From a checkpoint of a small transformer trained on Wikipedia.
Architecture: LayerNorm before each block, learned positions, biases, tied embeddings.
Each number is 500 + 40 x the weight over its row's rms, rounded and kept within 0 to 999. Layers, rows and columns count from 0. Numbers have three digits each. The size before them is the row's rms in percent of the matrix's.

# layer 2 MLP up, 1792x512, rms 0.028, rows 620-674, columns 384-511
097:508460514472509535494440469487507488610560486498506518456515387504517518556497472501456430564478445473503400579562468476431508520549545499473473449440477537491487474482498497484466508497480481473477456440453511460519522504505471507476467479537501510482514566496591500510602487587512529519497543513532520503515507512443508522429441564502558591497546501533541503586444447532529458546514
103:577527505504513508454499515487488498555487444490506483415482522475438512526562476502500505506509590455428484552508514476527565535539529527478540457564424514558539494523556487484575517521487503445503518422459465413542479466475495539473572396510491423506529508548506438549480474507473482458500476528508536458475486508524506519504514445532430503480505476522592491557517506483552492467582
108:489501515561561439479525547505519522449543503453501466492469442549447457517451528499479457440514507507497496457383507468544478546516492469475497485552518549506512456477543427512522478470568544470413526570554541512473506432479477469493500420541472532428529530546409503539450449504451546555494517511564545483485513468483490552530477468553548475524507447463520517504438474503551488488526
102:508467530486498483486488537527485493585527507528500537420531501523526521480478501474584494527548412498542482552550553495549547479522424496513519457505516566544505395468504493578476517430480457495499451624503518470468475514458502469455455523505486499424521532537516483520469455586546438511491493530511500485447509530497572546594496498527474454484422534459464490524469481486513488513521
105:524562499518469494489442509538537493470545568461544546559517435562392468448536503512418502364588430522476447528529513390505429529506454528480505421522495540481460486457539523486527515446482478546478527536484467458476514551464513537509487467540471473435430497473455515552586434543543489479506473516544523449517504523458495485517465554523505487507469516493525551531462503541506543533497
098:513481504502564538432506541505564514527452559472542489553507491510507512530533491538553495475523494504486500495489479450478558499521525515460499478499458484517469548459507455559636514536576430482554515476414526453441565457493473526479586422473534552508484518515503529543525467547545528546493454536552525537541501480472550482491510449535493485523542453495482426522454452470411538522523
108:456501550480495498473517555555536538468523482527538457476480452490513538517518455571547509511519496505470489446472439516503461508560404564474510478491514536488493545500559487527434473531477501480525411581446515506471491505501552452476509462500500489575588538538464493509427531572510580538502457466553479493479513405522477522491559475516508514512447597455494449499492448468497529524452
103:496457514497477573507564482493565510514480549515508465500418445536489520526481478481562522435494490583518443492505519424587493511543518457537548501427531566484489476546453570566534505511512486498553537521494489527503532517558504506473483426482483466440473484586457499514479530527541510509581484481515495495501483488489549480571485451513489562478504478521507435475490461471505408498493
108:522457500552456431464575438475522521503519454488507518524493533554508520439511537506502465560568462517482522491456490512537432470529461523509497530476580520455549536491507522547436514446566555472502507509480422450520541505484565501508465439511457534479433455487493558515513475432537572471532544505611459497463536424497490429460542493513616564472497474511483510469454535519559548483553
097:466602557532541542465530452457561542539597434478411549498540487576395480433533540489570493430474560533583498550448515490595439529525485482498460462543555503420484437512409471475539464502420484472517536483549483444505445493495402501503536520517494499507537494487527499480562544492495555472543514446484549481510500487521451511556512561516487474478536514481502495483517468475509472487527
099:575468561469518495547495535504388491471431529519509518495515415465566474540403474496416481407551503451487539491476468490496466506527498554551493524563518486510539516501535458630436480498529452538358423491457405453486514480497500457467560436468558518484477498504502493508524561490520488468551534521521520547500525522464525513513558453516532469576445460444484458444460448485526461495463
083:448441462413575511449504467507506510462453449526611584502469530457464471508545555478554468552558384441550538474499548520441417485466504520479507516572502448570549426506446488453503513442413524502494514486482510487497542492497477401558512498502484478433552466500517484482512468520507494463553511519512503470552507477548499525501501484428491507476494542498466464538496471463483522501499
103:524475484469530503435547556494472469564448529525502497475467482545491536535471516484518545509533494483571557462487544466356504512506528509567555428477495583471479479472489526508432543445428480498437479476426517493530486509534475509461468486498547427530469504490526483547462546452564479447450505499520482508417498502527436516464449481540506511525502464469449504536462443492524494464476
098:498475501476486550521618403459545465501515520443504477488506465546500502542570591522547419484515472494539446458537469566485511502517515446480545503428474486521556483491456590471451455490514456516453512476494450539472503475504519478505576499513462527468557483557503494467473500526502490481513555501455520509521488470484419504498501505517538512474508558512457436530491476519557471553530
102:573428518519471520502474506541451637474486522553514467468455457553577532597567496500498490506504509520435503514490501442503548507467473458473533482405563537452523514492504488491559516495471492483484499536514470498599477534574558477487510519572478467510434532508515429459503530497518498456526496525509537475449457484410495578512468497518540535513473431460504519476448467419433482511411
094:473435484522523523495520559480423515476485580498487511490459410511411510530419516549501500536499525490431511409449520450526471529475533468495545482529509556496553558567482571524462467439496558482455524525488540399567478465525426534510486474524480527449593512534466609628459505552513479593489506556536537454486468501525499454515552516506579513639447518509492489582457512484467489503426
091:487530573519461539464593512521498561469516479472503477536476519523450490540545456463539520568501552469520596454474468545533487519513466461528492569507470495456465506480488417579517477476499418503453504528463508494512510452491496515461520520475508555439564512495458477460475482470459544508472506552480486463521507534511502573493462522535480505554559502566486444462436477537537520493430
105:425522487458463617545481480515510489503487617430587613486481473548521456471486460454500518491547437516543474439455439473465461552491566484537511529449526497483513441457520542493438494552478418446531461543492556485501493510534465468475493512525545550532534484485479474436496551457480503438516462484557479386510508519557495549451521475524436494528495526420506518423487542514480570487481
098:575582483518487536508465566503495519477508476563481527465445491483456533482472571583524457523504537508519507490464530533447560517596526438468495431527471538447536522543551461474560495455536491489545405587478493492546484536555574509422532513451462544485490471609568502441503488492506389480507466512528441449514477452484502492528493497533492492416570498494445507562497497493499482535501
100:468492489562493484494550529485533508409526522478491507552505446518500506536496508446460493489545474475566510492555551505485399504493444574553544482555487538518485451494462456515493559590458516476506521459465526440456483427517508535540507484499502558444543541499504517506609559496546473506475469504545567487438497492466500423496441509513450546513531519498536475557486429519598426518480
097:583499553486526486486519538482470521494559471457525481521419411600484482475485445508477536483517527530501510483503462475501525497457526477502532553471551530533525473558516516549515500444500496510537435554475434459505492493483473535538525507420476523507506581450447518468470540545495508387512539544541528540469565537551450551464481484526525452461458506519529427488435459470581485481452
109:441468543478587382492526517479470509501475487546500504507481509516494433444433433516629529464561477495486454571478520497439543493467474500461532415507498552470491519509454481462509536484547538499483498529542529470499523422531472512535469434392489582481510549510497527598491493510530546457461441560572423507505575523484510548532508515526503493513431493497486507495470480514489511532519
093:500475440533515512507489534516526524564492556552463526476506507492491501549466511527516499477502442408556558515544517506431541444552584438465508425579492593474560529492519476547480475387453458509497455455440517455455513515505478511545445529529444474429509526511506537496555507523535502472564494509526539517446515440473430505468458510486485546476502490625519460548443532530565507473466
103:590555476464570517460598472469590487522471550556513496488498487525547485453489543517502492459519509470494520514530519491575544518539485460523466416528522518498495561489478513499446561483523463549466481507500507513459524581480438474498477475472437494513450460514494447503479458521508525472561471540503521441464506457449425410541504524551491530537546482488488508554449447492480551581582
092:491543502453512519497476551563476571503514512505525393421496471469444507509533542541495518571485527528568408531520635516473435534445586560510457507510506466518520507504469498529520441571528437437452486519492514508509435529465390448488561497522460454572516534438524557399560539495559479546525511507487518475467473396483466450492491518463510527555469503550509472511525496474605506508506
107:526506578488500461497524455446472512485425486532605551563443476544513528533496434447462476488548498491479544604556477480525551509523444495516516447505555502480537546552447505513528458552545471476462513541500524528554501391544571567498475520463453449509489466492514522559461454523536527468541495475497465479584527529457497478548443539526482499528523489549527503534455471479470484514446
103:501511568478530463487491446556506522505560532447542534518506577515501482468424485442489479422507539499455519463491510473452569495475523525507509460494474563440497490465510477515474482464540452462580511526423511528502500539539510498478461531456502454490532473515514490544565502473561450518541516531536470487444525471497511493559541396560470494426513437516458448482495473487550506555499
101:529523508492500527550461527500510488485529524444533541519450498554611446437504446436521502461481468430539414596540485466497469468474512467480514515514522500440454453475466481501463489494451506536494525481409472460507488508478502492531496427504492468422559526501566472514526506512473493522433448568502470464517509586488496539603483485513545593541533498582482473499528457530548454501441
095:555448522485498463499438493430499555486554528477504498494493446419493518562470531406494455489508495520509423529505514556441565444547503501499491511530470485466589515480540496516526543511554520496506476569441534483491454458500508469516478449474547492541498511500470468465560507464502503498503494519471540505456459512474498470529534496514463508537509483392446470421476496386565416521528
105:519457515493492497502510431516505536570542507512495582544446498554527503493486485455467517471501496526519484486535519530507486559496486485501488503481442496507568526480480473529547459526535518548432465444469526480459513407542542482455511534451531482477499524604497446549433531460533435497552550534510534464490585523461538483572567518498484528479541469544482526511399546495496415427515
097:485525570511507431507569573502491521472502461493527541530496513461466569528542551418490387509509499515487465500541483483545562555502438507472536487465488597490547442492558500527496531443484455554514484523460471508555494491521476524501522534555464553509558507516511508511428544356496530458566403539492506478374503509504490550445474486499481484520479445466549501541436514467483571440531
104:502443491491417433498393485482540554511485550522531504451498492533457533489483543554500469553465527440490462534586568517437486522448542418471448444493541530461531467510479442630507525466457505513544464531520520497514518559495507492516491492499480491465514488472527511530526477516534470503555475522465505530540500500510527502492526557585514544532428507459474472508469448542506500415524
100:525478502486542531504572542512441517442492434513507471483525522507427424469476502450528560527536494544533445585507530395545493464456476534557499453483515501478475475405556507596513444497497473530529429539482410495447480511533437480502517517459496488489501535483413506540481466500506425513497493522539478554492517426568535489538501408510526473488490534470521487438525428479547488463440
095:470616440502522526450581551510523543476476455560469509557516519449471540424489541510540482540536582505470536579493470468479552452436526477435606526521507543505516464530488513485473494496514532497553506467447471555476486570535527508495586436486487471538472488486523553505539486510543425529592418488473480531549480560425523471542564520462486513479490478487512510505535455531537522601539
094:478482501511475487480490444530522538447521548549546471542477455473580449557490534489504533495532407485525466494499470431515508498522506417508530496521494541537485461489622533488425478487435466498526511583477487496533556487537438525517519525502485520446471520501523514537490574504550514446517444482448500460497549503523481495472523512538566460565517553480515514476499567486509430432498
099:516558537529499541439551519469569465526556517550520497483508443481496457527467571477524489560558509509488519443512547484485443474523458444486459545473539513444518492478464457570530430445498546507445419468435476454479446519509465467521532512543449470553448592500515525468506446492525500436524519518495494481393492426505478409493516508491447448462503464479516462535525418444517543503543
100:493494513518587468477547534481549527529578504553542553481514507498533532494436488507473565493567485530488492480554497472548480518559526524429524519399443543480555493463520449520481440447566496510472463474488534469550575445554575548448579482534475495498479548566485543517565560490535466515562493527515514450437535478458503557474434434458548507525531500407519455502420453494540499501444
102:516503484487485530472503460520578514506491472537507527478536464510511523485476503494462450493503456458529473472488523484522456482518394475460561538502498499477445527458563556502514486424452405516406515460492496511572507501503495590507569471498512559552523480559519441508521587445488499504564463478547524492488496564565487461464460479487518507477540547387462515512497539462577446473492
098:512467575403506464485504478442448535531566508513506528464460470525522513497494455523553428545542436579442505492479457518523538485571482482466525504436520506577479500549516492519506452460477522547471431451462511440529532510544530477509525452447495482430461452531522441528472511484530593485563558498454508539502541504534495527480541511481479517496490581534539492489421457497478491464466
092:581437484459547486515581531494500476417512479477466450463467502510504529511514484521479473516553481443474549560520420544514475443542515482481521499498459512477575517496528520527490506555467486541511517575505425458479482570514510532530503455490495553467528468441341556579547504463506508472518478519521474484507478442567406513488464501529485440489508524498509521472479480542564551451585
099:465409528444417492499533502549451524524479516603455505396459427485483491535454499543525522545504463376471431550515482503474499514478536442480532517470522534403461471499546496543541505487497459555497459485566521488552517499496466516515473492559502514488516547444451529465435498465500499476424544489542504464441470553533522559472511499504574586485451533516529451498533499451522491420515
090:559507534570502559473552475517492447641498429545530510485484479536509528524541512516483545468540463498456511518556532518484493516589495475509456487569535529407475557522501502541553535534466480527463505478449471533471420579535496481483460507542471556417481495526465517550516448481493527488529499509484482452433479462484429444527493514499533485548506501496495450561472520473521461540546
098:450528464472530512463540554484539534518517462545478493485498474493506480521550529471582447476521451453483457502448481433548492510574545462477493477523441564475461539468555455497540440575530527455436505504484491511536476501478481457509536457503542552461441525581489448555461466613525564565534537505557507445482516457564498435459517502570478516497552507512509521486469522465495508490454
103:520529515467519465467436453531462512432447493506523447484519485556461496521493539551555483512445514399453420466502488482433516510555520463489589498434525534549523509526566470508481466495428595499482523607510562463532529507467473503501473483459500517521543537567390464477524503505595528486495543501483512489474514493510531512462482476496513522564468531455531488543533511486493529536557
106:496535509429483486477469470494514519478488503558507533438497546528502586545576479494520485583522484406465544475477441529507540471454564449531539528459576497455569507606515506488494437448444536486520446528503506496519531458474465510508530549480486393513530492463463475449484452521500528509524483584468555445468495535477462479508487442565566505470414485466494440500493542516506481444548
100:539447492523534476449473538534479518595445500446495486485466451526532520577511493536530459505531465517549503496520525493517436495563470487510491466469525600439482460545445503568464553513555427525533419533499517517512528570500504450459459533558488430493508482440455489494517403473530533467514519568482543466405501495495465439509483457449505514511436519556557530460481440541526471531519
102:473534509564440492458458520519515535503434474482476537535442479507442480457454427518449487411512519514545488533543436535534441531518459516454531546532459552492539427486492509481511539508521508517536507519408471490482489523509439450420577479435497467432502540462553483541488482496550532452457518504449507516524529542447539425468534566497516515507479566511507498441476511556488514473534
098:467456471479527568508481479487525457531514561597472532420473452551429538491463564486528514460501478474576492487544570478507477487522493532542465523609560485520501490484485485524486479554435517500428512602604484492447493534494483529565489435495520530527512504480463559526460547544491422532446436520492534433489509517432475475487471527475508496546399526525478474569488467505508505563503
105:548491465497464479492494521478430513426526477492481470527481496488448456426494446522521553510480430501492445362474508554525457423460482513502468557513461497526471487448537501543503531493496566471477413547482475509483440537509442461505491416466522495497597497497442533554533486409538574466516464498512509557524565475471511446451518548539544489549472577502493502505520512544481556523497
108:518489525522476518496559503441541437463472545494480453498424510556470512486488485565495447466521539411455461498548504503484521507561497448553498487468543522492535516453553525538404477507530515534522436543569515429507564434467475478437556438540388512509514547500460527563504497520537534450503582508522573480460528517465429569564451499578467498489447492511561476501530498461554467419570
102:500477514452528505531506512546493556448482473500505472449499463577565542511577449456499453443459532533558563516510512438451466478495556477515399472487517528457573521491540588508477476513579513538420506600459585482463511503476453466456528512363436428525481472542517479495507563477545431436437507512523512457497566530415462524521417515495500534538450442542527492483520440549503474542536
090:473495501554518446455580583434466532464501487460527497474493487490433521447432464496487427446502470523536510567500534500482481502445467519517571409427489494503475449410556510479447455474430462468520477568562534455515449468504532474502543468555515526471497509482520468559456548578528483484496494520524501526478539484466537519437487449502508492525524554462507494488451411502526527481528
104:551523547497493440509499489563500521459486507535503495484471521504409479544484466510529459497545465505527504515517539529454525490549487463495575456512606512403559521480560507488435480558540476506530484572480597497514484502514481491494484492384471513506538446578497539557476483557547537419501442457561466470423501467540438567472445426523491444513516425478509443490418537494552521487495
112:542500455522472547506552490516519535510574526531522523442505455488487478490503518430454489488515494563500474513455456484545491483519481526516474514488446575461519431494522502475499436498413486532488458512487453496499550522547490571527493451489501480516499484467537524532531545515494553499532467466538485526477537445466486474563535391512518573531497502494475430556470544561491468513605
097:456440491457496544515525439562549489472561440554611464461507451507474452473569520424564491526527462494518558514438470531489505475470528453478517477481467528465519431552505555526551475526486475476471492478497488447504508452489482531545502437504481464434493477485502476469503461503504509462471524463505483461431532459443461492508529549541544529519469497460520461551517538458520471417502
# layer 2 MLP down (transposed), 1792x512, rms 0.0209, rows 620-673, columns 384-511
095:604539537462542529471504523492479528547507523522495501538506532495546500497443493529512509503520502503452534436538438650513399514580463463447531521568562541511530535536549496509520554445456491468540505508513504517528477568500568497460493536522506520486532483472521534499392491449457522518442558485493517554482494468531543407541534501522532495504399504500573483429442514444485482520426
104:493511549501535486493501438486548455455497406504554465458494502550461490544515461464510494551509581551512471531482491461567475524456458470490483563472523529510536493528532473522462491556430510498498586519410467447535455491507494486491489561490517500443480473487444520491573477453463470540518495528478548517506497459559490571501553501494377458557493540476569507551548505517472496518455
119:502501505507512537502480538428475534555433486496507519493563557503487537498537570472515529500499511489481540443470544492421488484569495538460518488483525545501569537588517525519524464514474523536552452537494514568503498521536484456487493474517494504492523486504466504507442482593574497545492542420477574544456540557453535387481521433508452455505469523459491482505433503503549478440565
108:473460524574502543516466509474442419547503509528458505461465467507528423474403537451471430486475561523537503570477504516510470525617510510475507534576475524475563502553457496474503509435477546509486445506480433486581440471447472509472488445484542583544491494489440497515479525534511533526562520555556443458572505465592481487417480469474512546479589500484467540490470500461493528490513
107:521529511530533519579495489420519573530415516496537521460435525477560495479422491485475503518447574523501549444455517565512451529489539513526446542474533518413485522575396463494501516548421513440518435570537440502519390528512576486486434508515466466501559458454493553500460535543480533472479481509543435451462533444447472389448526579477492515507536576457555520445466485547532484546528
101:424540517469499535510611532439485499460499498493500519550568467444466485524483475496453432432568555435528562478475551509434521485421510455492465506524495451532450543475497507477610464541458499449469455465522445509458534434492512486482469514570460453425580548505418512497581494496478535482467524519452490521501508533527500466504549469540452506499578477499470449472577525535533496481456
117:487516543554557438487500523535486501426585547445577510567473522507535452516545448427536541555535458485485476537530460552505514518380489530443525498525527494502467476468432501553441512531476533582570482501496556518451415493496489529547500561504515431538560560484485486496500561457473467504561515465507535431511451456495576460453492467509453485485488472537509507529497503544519453458425
109:498424528471429465529482494516495492514481447524470492476459503475468520549499557503389483475487529425476458494483516468433486495424537502456495474508546494502468488475479490508552449538473511489504524539565435467557502457507468498492564481482565480516462522504503581484555561455494459439516559541530572508507432525507593454527522409524524509536556479445440501486509601473556466546442
107:501473509531527511475510499467467585482453524447487568443515425540446500431631550584468496519524411522509440538525400496506523508446543492446523452511444462489554524520439450566544550583511527441479516533544547515482508564511459511490495550556508532483491572547482423538456482558481513492469568465454517502510539517512559517533483499469472523480441516492457407505427476498493512535641
098:458538463524494503512571510492511470537466528493480498512481557489463477459491523482373401483481485480471478527525460434468481503470477544453551476540561587616501499508574494550472472497541544511534518540557477533538494510454534496483505484434525437491490538500512453437444541518540459574521452489420489459500502495519486446467573516523419429514575454436588524495512545456556557504493
099:493474580456503442481619546532543440531549515539468505481505463490433468449488478467473532479506501465542494562518572485482436489547467546449455521536460514423520510406486421451495510505493469502563521553481513503555513496492469525489559583413541545489517573467492533515456417523545489504463506556481461458459457524453511469510569469466423502544451591501528443511472574473487453549446
073:468488517483533460421479527520465529507528484504507504444520475520476475496480534528489566485420511490499495569485488510559448519546525471517448529473500475444524391456514551482489464485454509456514424555574510483466481486501479487516486429473477573500515430449555609521447529518525490583507517494553568493463554426452659519518510525545550460558506500517510511562514497464497516526484
098:399522526409555501486442449491480479460477530516550482494482552443496474528493503527514483500498523491484541543473530523553502515529514427511470454477504518459479499552508499507515438511568470440555519548517467511507504484449466512460474477495457474513604488512536488402514494494538522496489470533499428554546488553489571500452448526509535547471499529507470441556488469491472473516480
094:525556514454509458491445544484520470494454469515506462489478506497499439500485455389476449495513563520524548484472536483466545488476534478449507524563433453471512587456534465511518474528501517543513483536547532512544512492492507538510516491634560549564478509517492539590457501562525515514501545495501500571518454521445431555547471526483501492517541507479437432525460503522483467511495
108:512504432531471469460533510491500499497570567553488555568493503542496477458498486427484442503491515445427505442550496524417469468479534577478480526450496518591494501546515545556454453529421551547578506523510534515467528499528492446444459446504527499536554495528516500454545514498519474509431429507543516507548498565513515478555459534559520526525532467486494448537463463520589420486466
095:522509446575431496477514540530537473535488551510489493533492546419522471519505596549484462515483437548461517547452504570541486525528428479493500533459502535530459518518514477552478465454523460481563543554460456502466481531423412531495510439529453538523483473489389502538530463547414385431530433424508496453506512529441533526501442490488496557464533550501492549533514543539514488447467
089:500507469517493483502489548532467568554480481443553516471552475513459440457499465462520451533483494471498441516507487528535453538496512519478452516490572585461452473574521537480487424569544464441534500532451471472428519500551494521472372521516511493434522541521481484507534475537502538524531494473432481494517486408515507458565478411463466542502515477560475519511482493499522531481522
108:570434483535570529474528580494553582501504507503447460514545526540507526462535531558523519502519441420561490491498472420573495489453439481463511455523469504462530478514539554574473515510467494480501489559499573490597560533471510474496483569428502540488493492524518476546577483498509496536537442462534496497453473518465502474448494454435457505505545523517456483472541558478547544521521
100:473513522517601501562503540512486521420493540527506524486507471484517482490457520477462495524566477510513489578519510493539543486422513573494531487492480467461541512512485496535521459533531468586559496504491527627551512537470532535449502453574507511421476530518472460513488568466510572456519478472521434477447490468490443483497459444558542528565502472421524521513498508505491570409558
096:503551514566522484508470555454508440555567508547489487462504534484492518518525501496508471519427521496533453488464481522511511479513458522554470517559485528512524483553503448458523472425465492530586560595491551517462505498479459499509513562483533494478511489488431528558498481564436454487490480504500508476537509485476460536492517578507544540534402527442541486468524539570507491462504
095:491511572503565494544417413511499514448555501430589508471489469421566517505530556557477554529501425515513500505499559493489502521459560460467487545504470528511465495452480528520495540521469464487516452583530476566531472471518523506522514556571475488414450485459482434479469509499443505493440467516517546522510518496576574455540520537495493418566532505378522568453454502442517508545488
121:453550533449466491515561443514546533482521514527394418502514482455480498487537520456434502579488440526516471478580513498561530499527522503462474541532513509509509456497551514527537432555452481476487519494456441449540410485509468524442522483550541521485523485487559470512533461409506597477468515524523540509488472514508543483510539403504439505562478506450480504547425453505438472457500
085:431483557507492485510481531541449522468501524584500477506505557469474455494485503520544488491512539539479527497431627532575544442480435458508486485491584475553434500513541546504431487464432470410497484572467539498551497459418455451521555518510527512552521474483477545504418480578479597518478457482499475553479494528528465533517401539495556513525498517472546546415541526431467484525532
100:474453504508562563484444534510436527469483355452507478525502497551518510502412525493443498538499442476528473485517374454507518522535546569441490520487454389489518470458445470514507510481525543510514486408568459505585524507499559463519477514505518574597476525507499507567510506491490542546437501553474492521510486457517494559501488496525508580534540532455497483474565499565504559468591
077:529484501544482489507613493519506497486457457529445497567483491562532455544456384525497483587521487473472538495578471463480550508506474546441538513595525526504516598472509488511531534480499488557540522436505476458495444491541563483527491496479538515446457454563426458431558412457506443489484501472464431536478525558500447561491531432516455528455483569451495573456508572551531466548459
114:565466508490480457468443505535508543456512452526412480491489483468438532556535514440515518570530487500449528534520497540607489478499439542536459526501532457537373425499496400457483502432575443415410516488524472452500552486481508503499531423517550466460513497445570476489456488595509535474536467540469495480573507489512476502473494488501503453495565504465538500494495512537500505555430
109:495468554506465506506499486528494523450476511501554520515507497556494494511451480536575510445457523472504462501461503491478553493495522503489551482497588531536476558529574505514457436511450496528446527497527602460563597499456522530439475457488478488420540558492495491535577493511512568448547442542544430512536485475522554462560482562521479501466528480486493488422468507463525544568490
099:486506490542507493485549550551496482467523487547424580498525496460540503435470508525474486531552481507516548514457525493510423480525519443471543476507517475449452539493543454466478446458602484480507452518491390494424507480545455578504446563507538476523491518521480557451557446581443499487426487585555497481563555544415526490562524566506504513501483436492456502534484506478553439476533
091:535445512429459512434611509522515485540485471538517491476513504484511484520493450557506556462598483464482522550498506491539491490489510478495526479453471466570424514501496520510546442527453494538571523498583571445484508525476512470473532559478459539507494410489483455585553522541547505546503451462433535579447490501507540566436553442546442472558499571529507478488483485478537464414464
106:525437504483500486481479511450533446452532545451512504447486559483539536476563440556512489464477507529494523454500539473472520468425493467543504422502560516458501450593540572473482522491478473436521437553534545494480501482505494517569532442481453504457538536458476505502505524532543492447490513518514501451557489503574512518536503519517487508504371546539502547554465519498556525430529
097:503445493566509510548541431434502544489518462519520502488536468515503437458425486521506440495541588447475526530505546449429462492481510467489470462560543495540497465422529569483487462480480546450539541462503443452463527494425506503490466420472525535517507435574462521499478446488495423511477478552488521494547475492467518455484497478548446470550445494557508507504432444507445489530514
098:487504487498493456486548545526515501477510442538497500564457519533519443480546483433545481462478493513561547448501523471457454515486454450542462513532505457492488489582452528448522529451499542507488511586475543553565493577523454532514519501468535453439511488535531528521535501458501625484499487564483506466498581531501394432473541534490460498453464484499463506495486514513479482533497
091:423497514511434511482573518493550484498510610421465565525468439512476537497524425544515421502527527516526580471550530546502448469500448446534435537502446528534537441493557551403476509531516475472463488529487490491535503437449552473516521507457542513536529510464469545462457507480555515501463522465514556435517441534430421464435513520471514483527511506570484536515495474547513501520504
098:469455462459568518473526539554499579459485462469450510414534522542446429525540454484593458487496456528518517543475448493541533513488526474465493543543559531492436496519560471547480450541581500481491482459491501477504457446505494500518499440569486497536509524507390497539502513512481584451520457562525536489498451464568468533417458455488468551374478462455556519511502456462478566473520
096:537527496526459539488542529509528476500511523430478473471516500512526501442429418491501549461484486470511543578465551519536451491518443508457483420501505416438450513513443528559545473517440511458557483514561475508486535522507517503440554496488563497566549472453558539533536470496478495520467502448581519504473519495514557453511509453505519504553532454481502475489440532449518519474464
098:527503468488454472553506485516485517461496492508461454481527544533480493496488504487469503547521553546500441488501470485505508495549579542481536472503564504471580465475496569518497472522539482462548600487588452478453572503485456497531510458505539459496489485488474534525535469570556520513449477508515492483579487468523547544510458508518611573540504564509452479499399509491451455470561
096:537518514480439529469510510472489461461492510484524475488499539530492482568502496517528515499470539528506480468510496479438469490447424507516559477493494538523475532541546520435535488467498564461547530542435468582376536530488477493448403502492473461520464521427513502485484487525487507444502512511575596479479521427503453477520516479472492569451527539464558536467560480516445480446512
098:574437529504506585497500542533502483454466502508499541496475528496482464437557523528544491492490541485485517496544424505520463507483515560490470544455411533609541508393470528473464507495483542533463474559528510454537522495561442508474625516489455431545555500549499488526478434446500530547442437513470529475509483477557464496523530534494420558432533436479531541455547500547454512544543
099:561517487532576426510482511565477478416507511528489534517511491463492585487551509479488486491457525531506532502491539552502495481412572476492496528466480544395504529452520459542481571508510481473488493487549523461459473436497484531507456598503513457497524530519492547463508456502565524391447543542521483383516500490451454464514560525468505512538502457422476446520483559463564469479467
097:509484524477521530540503502437484540478492485504494439430521478520501534521532467610483479525548541505532515478423466576473506475505521493518478543453477525491596459519479571559548449533428515515481453565427496480519499457533528537551485534477480593442472475535580534572560530397545436501552511474466531449545572468424556516477421498502500513471439612522471455482461465431496553535523
098:517484473585509475541511464527502500487488455533469526520533476467531556512470423515457543542536521531504502574483475574508516440515496491515502620418491453475521464498441481501532511549437537522490492524483508524476498551457502490457547524504422467483508471569436486552465503458492539478548548502497526443479442525437567499539481565508464536441534490469536554517494499478459520473456
075:408472565520531453520492553495465507551431494458479498522474521446470564499468489465481535476500475518509518497410436469533515566565510460535512447482519521498569490538529524455435484449496549533527447596498526496552554512464544486527476455440500542557484539529487575479478574452565479538487570544494543520505516462524528565535570516466507473525525504513540527467503467519432549538479
096:523447467505486444518465547485514437530461510520478473514466550505487506533492539514381497471501571461495477427548534523505556512472519474563496510419468505459494509509473454506430489487406435472527549544533431527452553522467445525491526568526486555554479478443531529531514547482471550539477540551474490538531464447487492581555469471511552592494532498410484550548550441467512495448525
104:563430510502452518494538561503494580517479488491488535487518520483394493520542490529510533473500434493561596447514517512505491488498457527509486448526479540546508452488524455521488476466481409481485467514498522530524524467519550545535509529499493475478542516464549491494502479494512514469554432478563569546438478510510501535534608425477456499496540449451523534536462479494528531507465
106:566548468439466537490518495431560531454415532526488516411466473552466454551556494488507475477582540508481510460495540480494394492538449522438460431533483511512508534508532465567478537463487529459460482469503514522533475494510508423465470484486553500468509505529432525497491470551450504520517421486455431517466491499486446476480499478460483561495482478493557455529461429497439413567490
096:461481565477469533493501461510544514521514499525505528516489539436486450512447497549532553583519444583531532468512531479559463498523517514474545487483547495491466482464488443534508537469517462446534454481512518521477483448516542499500519477561462614481514529541543504592556497467440516451474430448449402467508506506514557497475489446459557529549496494486471454525550495450572482480455
097:532526521501423466512621475502613450458496497534408471444497501464551471566559489544554502489450462491479501504447534484485499505523533576506562566513438561554400507521559505574562477501451492509443540528442511582450429491529522539529483506455468470508452499470447520471537487543449486490467500401559480521530514434500507479568477534507419546541441545452519529556425489482517492426465
101:599512450572386551553552469500481555563514478451579476486475518503474528457498561473421534489471476438516556530464504482518511460490475548476485526508598515491498512527454496519452529468480529525540500449455469433492533460491497464531490498452407591528508510518489506437456572527509515526463473558508510555468506592565435512475449476531440506412554600448538464434554482468493419573485
111:492456481537483578490455491553493507484512555482520475481482492476549479566434440439479552453454579455511543573567553509437548501497434442455561515497519520522474482449519485517480545497462501515503497536521533527506488495516524473537466532485534446510496467473513514526518462439470502456482431549477457555520470497550417592509504564516548553534389409431490502519548557501515514401454
121:514509508467605501520447486538501556454492425491511487534527528462482502494497536524552456558446451515490586400513500501519495467524480543451461526446481460519470509467509493481454529513462502542463503470482428590513468468434521564528520507464543513474442465514443573461506497512479520553649453515484546517508503538511455435513545472507462434468504491485525518429560489450435554525466
104:451489465463593442488517502525481440489482510463551503500502523484500550526468490496489481539598552497514510509482482557537571498513482434542469467465425433510441549457465489483463574471519437485535555521587506485529535501432535520523553535553462471537427443440484465476481573463477494463525494438467484501504502480483486424513456480503498472461448480469435524563493481523501450454459
080:506535522485546533503541536512457491554507572542514530527489473474568545545520582479417515547432489508479555451462438509533482481541505469589488545501419513463501449501461515455504458447525507519485441546463572428474496558492396544573548540426497496486475519543492569470539525460467554566505555405457488503498499502501502519537498608503505510544488460526509521535449517516463437475463
109:501488508515471443553494560431480479467495491504447504469497487462461462557467499510428519497515485513448586462537486462455509482410447436501539445484472546473480490549490516418530484608458455579539501471472478567529553551505503494526566528436495510513505586526531513444516478539463575521500518526506476516406520521481537518509458508498470586566499483542528537537543428512486471498400
126:505565490512459480580557569471481512522454546500550514494502524474555414511506502444530581549433562524573506554446509503494548453481525514533528455544557454542524574495484528544500512555520491439448499457473465526625471456518536513519439532540521522428460484468461490511411507442510542517471503508465529485493493501447471504527490457483476454544476497567408526470452506481482527473527